config.toml
n_layer = 14
head_dim = 64
vocab_size = 2048
attn_scale = 0.15
parallel_block = true
init_std_o = 0.0
lr = 0.0033
lr_mult_down = 2.0
lr_head = 0.00735
warmup_steps = 0
decay_shape = "square"
batch_tokens = [32768, 65536, 98304]
seq_len = 256
doc_mask = true
Each number is 128 + 32 x the weight over its row's rms, rounded and kept within 0 to 255. Layers, rows and columns count from 0. Numbers have three digits each. The size before them is the row's rms in percent of the matrix's.

# layer 4 MLP down, 224x896, rms 0.342, rows 49-97, columns 0-55
100:135126125151127130125159128130131082131144154129208039126170172110101146160118123127109106175104149136126130149119129125151105142131111124140155140112126130129179118130
106:134130168193190125191131131114148131127128097143201168102161169091209087183099155118155153130138188126180135125124115195122109159105101129066112255134140124107110132157
110:127128111129139127096162131099159118119152130113115111111141096138123101097142058072118101149030120143139134088119121099142139125141111124092133143107125123122077085096
089:123131117158158115140151130068213087141121151127112123094171099090116099143114091111121084150162191124113138091137123101123117192118150134133139098031131134106112104144
097:127126178142161126140183122155167120126138117109160091134176117170065092090181149097132088123094146134150137132128141138087100173123110133148127225091129115133176143110
097:122125129065092122158142127165106131128144177120061121116105170155188161090115067124123118134117076136124135099142133095101094154125126124148119123087111119130076088089
103:128133093107183128164189129145147142134109091134205117093094125173129155176155090134130194172137171133115125093132117120089133099145117128155134155129128146146192157116
097:132124134112110130063070129127125196135138119130098196179125150130144065121073107133139169144106112123140125168132115107143187133131105125147149070138120119138098125118
093:132128078129180123124081128195172121133144152133129119141126157118169192081130134178121176178088111127104128180132131165149255174095113127135134104199126129121166160091
099:126132153122149123141191130101125189120119104164148163125078137102094125155120152116147205119169073117123118196119125120156137093120137133130125133135126128123148188113
100:129132161129153136119087126137127120137128114149124194081142124136158150194144151173114176129146223104218128177112135097119097189132145125189141093126140134107160142102
096:130128059135112126158082127072109079140131136135086140148080108115179048136044145102112203162118132108091121116142115158114112081141128130066127152071144133116085148146
092:128128139124206123107129127137076134117110148082210108198133084057086073139098094145132109095046122112171131146121122133119177141116116126078130106079142141126132134072
113:128127101091117125118119127090152144127154084120123066082142104087146123109054160148143098110027125124175118128129115126161118169142125123118132142149136136123056098080
095:124128074099151133145158127119084105118144128090091184157094077119114179097170126133119162105167175121113118101116119147134133099128125131127145199159144126137124127107
091:131135184068148121097172134082132117115122144090126151135051166117133119190101151101123136201126153144059126075140129101126146099094124122072132102198110113123118156071
106:126131114135126137154125131209103095150130184142185227099114204145114121108102111099128114161112176129209126162126126151105159138124116126128142145141123128131155097155
104:123127135165145140145125128155124134131159122130097116118108143108149128146009143137124095068121152122009132062123141077140046046138115128132129116140108129115028122066
115:128131060092055137095087133081070108123126073144112146076097149106091047149095109115141119118130112131055130101129115076108101050134124123140132135025128127116076077127
104:131124143157123141124144133155175130123110155151171058181197164165166172158186160161124154206119114139130129175136135159087131121117135131212114107083135130126139139162
093:126120134126054126123159124118060122125132090109175127144175117160144189098160199194121155087145159148116122188127131206102113097114110128191131139174117131134091142132
093:132125147158115136067177125119130172124133103134070185103159132154200109219119164146114152141099166141153133194123135169147111129133120126139133137119167130132157188136
100:125128139155112124118179125166134141144166169097096118140166140191168133154158161168116111142108131132196130151136122145114130111153132121205131090175158129171096131165
096:124128181175144137098175128184123076129131153134102169098125109054255160118134069131122140119143189131146134131124141096121208165154119130129119082129145147135101133147
091:132122110183078129141172129135110127116124136152127127082155181148127139157220171106127156147113122132126122160139129100150182096134126127159120119144119120099135090151
112:126122165108117115147122131108140118123144176136168135137134152152188153120202217167126157134156149142166134134122134144139172163119145134126144154165116136134163176123
095:127129065125080135107104126202121151125118124119055090203168110159123079086151145113130168136160133126127134058131118143144117116134125131085128092074127122126188082138
098:131133127122157124144060132138162186124135209126135154123183100123138110096110167117124083092164146124106127138131118157130153098120135127110135125145135125141121138165
097:121122162178120129121074132166078165130134140143146094145169173127065158200086148146121134130088188146138123213136110163139147145145138128146110136182145121145177134091
122:126126111147112131093190132075079151125126075146073120154065115090099039075123106084135079076148123128134133101125120120155060081130117131104140139130144110117136088153
097:123127147180100126103078127099093087124119111145138153091112130112119091047119163091115112123150103129117137128139113142144135005123118125096130154145123112112154089066
098:127127105041043122142166131143115150127101102122110100054090079080170111059064099156123074190096136120130126121116125124149123126120142132198122069196131112123121125051
102:132122113180204120126120128112151164128139170120115164211124205146108089150154125099133148105162169115128127136129110089142156189129137126150127127092123148158153123205
096:130130141159060129123114131091143133126139134193148122065121184136120102137154139115126151125145051099116126161123126144113153113153141133229137112120136152170184156108
093:135127095203133131085166129099069143127125084112144114083077132170010104137083203153121136098193139129125117127130123134133202106130105130106124143130108137111143126121
103:130131195101193120153119126060097129118120090140123075120083126139107069023065072115133120141053112133110126068124111120132028139132136121143140103073112138119131153139
096:131129124128086130200140125084149116129142101165112093163146175122143146114143157178124124120180131129147119124123123081144149125111123129142117062207130121132138175158
092:124130122181144131126125125032117118130128084121098143233100077118115139129100111176142121093109216136181127105124129081105153178140125127144145165115128139124122122109
098:132131169122164140140107123135163117116130191153127135096085105112160106099147118125105099063043064125120133140125148116147085178129144126089101134151113114115112114103
102:124128067142114137157104130142137147128140068126219134149099123165110174083195185147123111127170170125172135126139139156128134144123161130118138122083139136141164135139
091:123127157175155131104117131119185171108155071122128163107095109126159057117144119124146089119173096112116117128127134152142109046138120126125139111081111117114122111101
102:134134141124044132138097129167101140129148060134111119135098053086136024125101113127122116124098137123103126095137129075182096089115122130107109138182126130138118156140
095:128127148141171133185136122113091162117123169128137154111147154083127103141117145133125093030206185130135140111127129136114174119150126125133133111098110121119133145107
100:123129114097113126140128123109061128133136149116130118151140189213107132123164077196134101151138129127101139157121130178119164108133128126162131175073115135157193154087
088:129127029120141123062097128110102146125109145104155165183115139109149140112114083126130100144154083134143128178138119130147081164125123124090132051097111130091170110139
092:126127106076099124023130123103125094139109155161143097152126084092158124158163094102134082164024126126051119140133132119113106189145120124099141155146135129105138098111
092:132124142172105124145104127067159145120122139107126132162156110154132132160086211137143185175175153135172121128133123155115091123112131123105131160054138127117153052134
102:126130078104085137103125129121187087125117095098105127116075030116110107098092097130111133113158162110137128155126152160127060131137139129143122086101129129139086082160
095:127130211133097114074158134128130163138136127134182126111157147139151111109029123043137161162133117108160132166142136191127205088120127125144120164120127123125195121095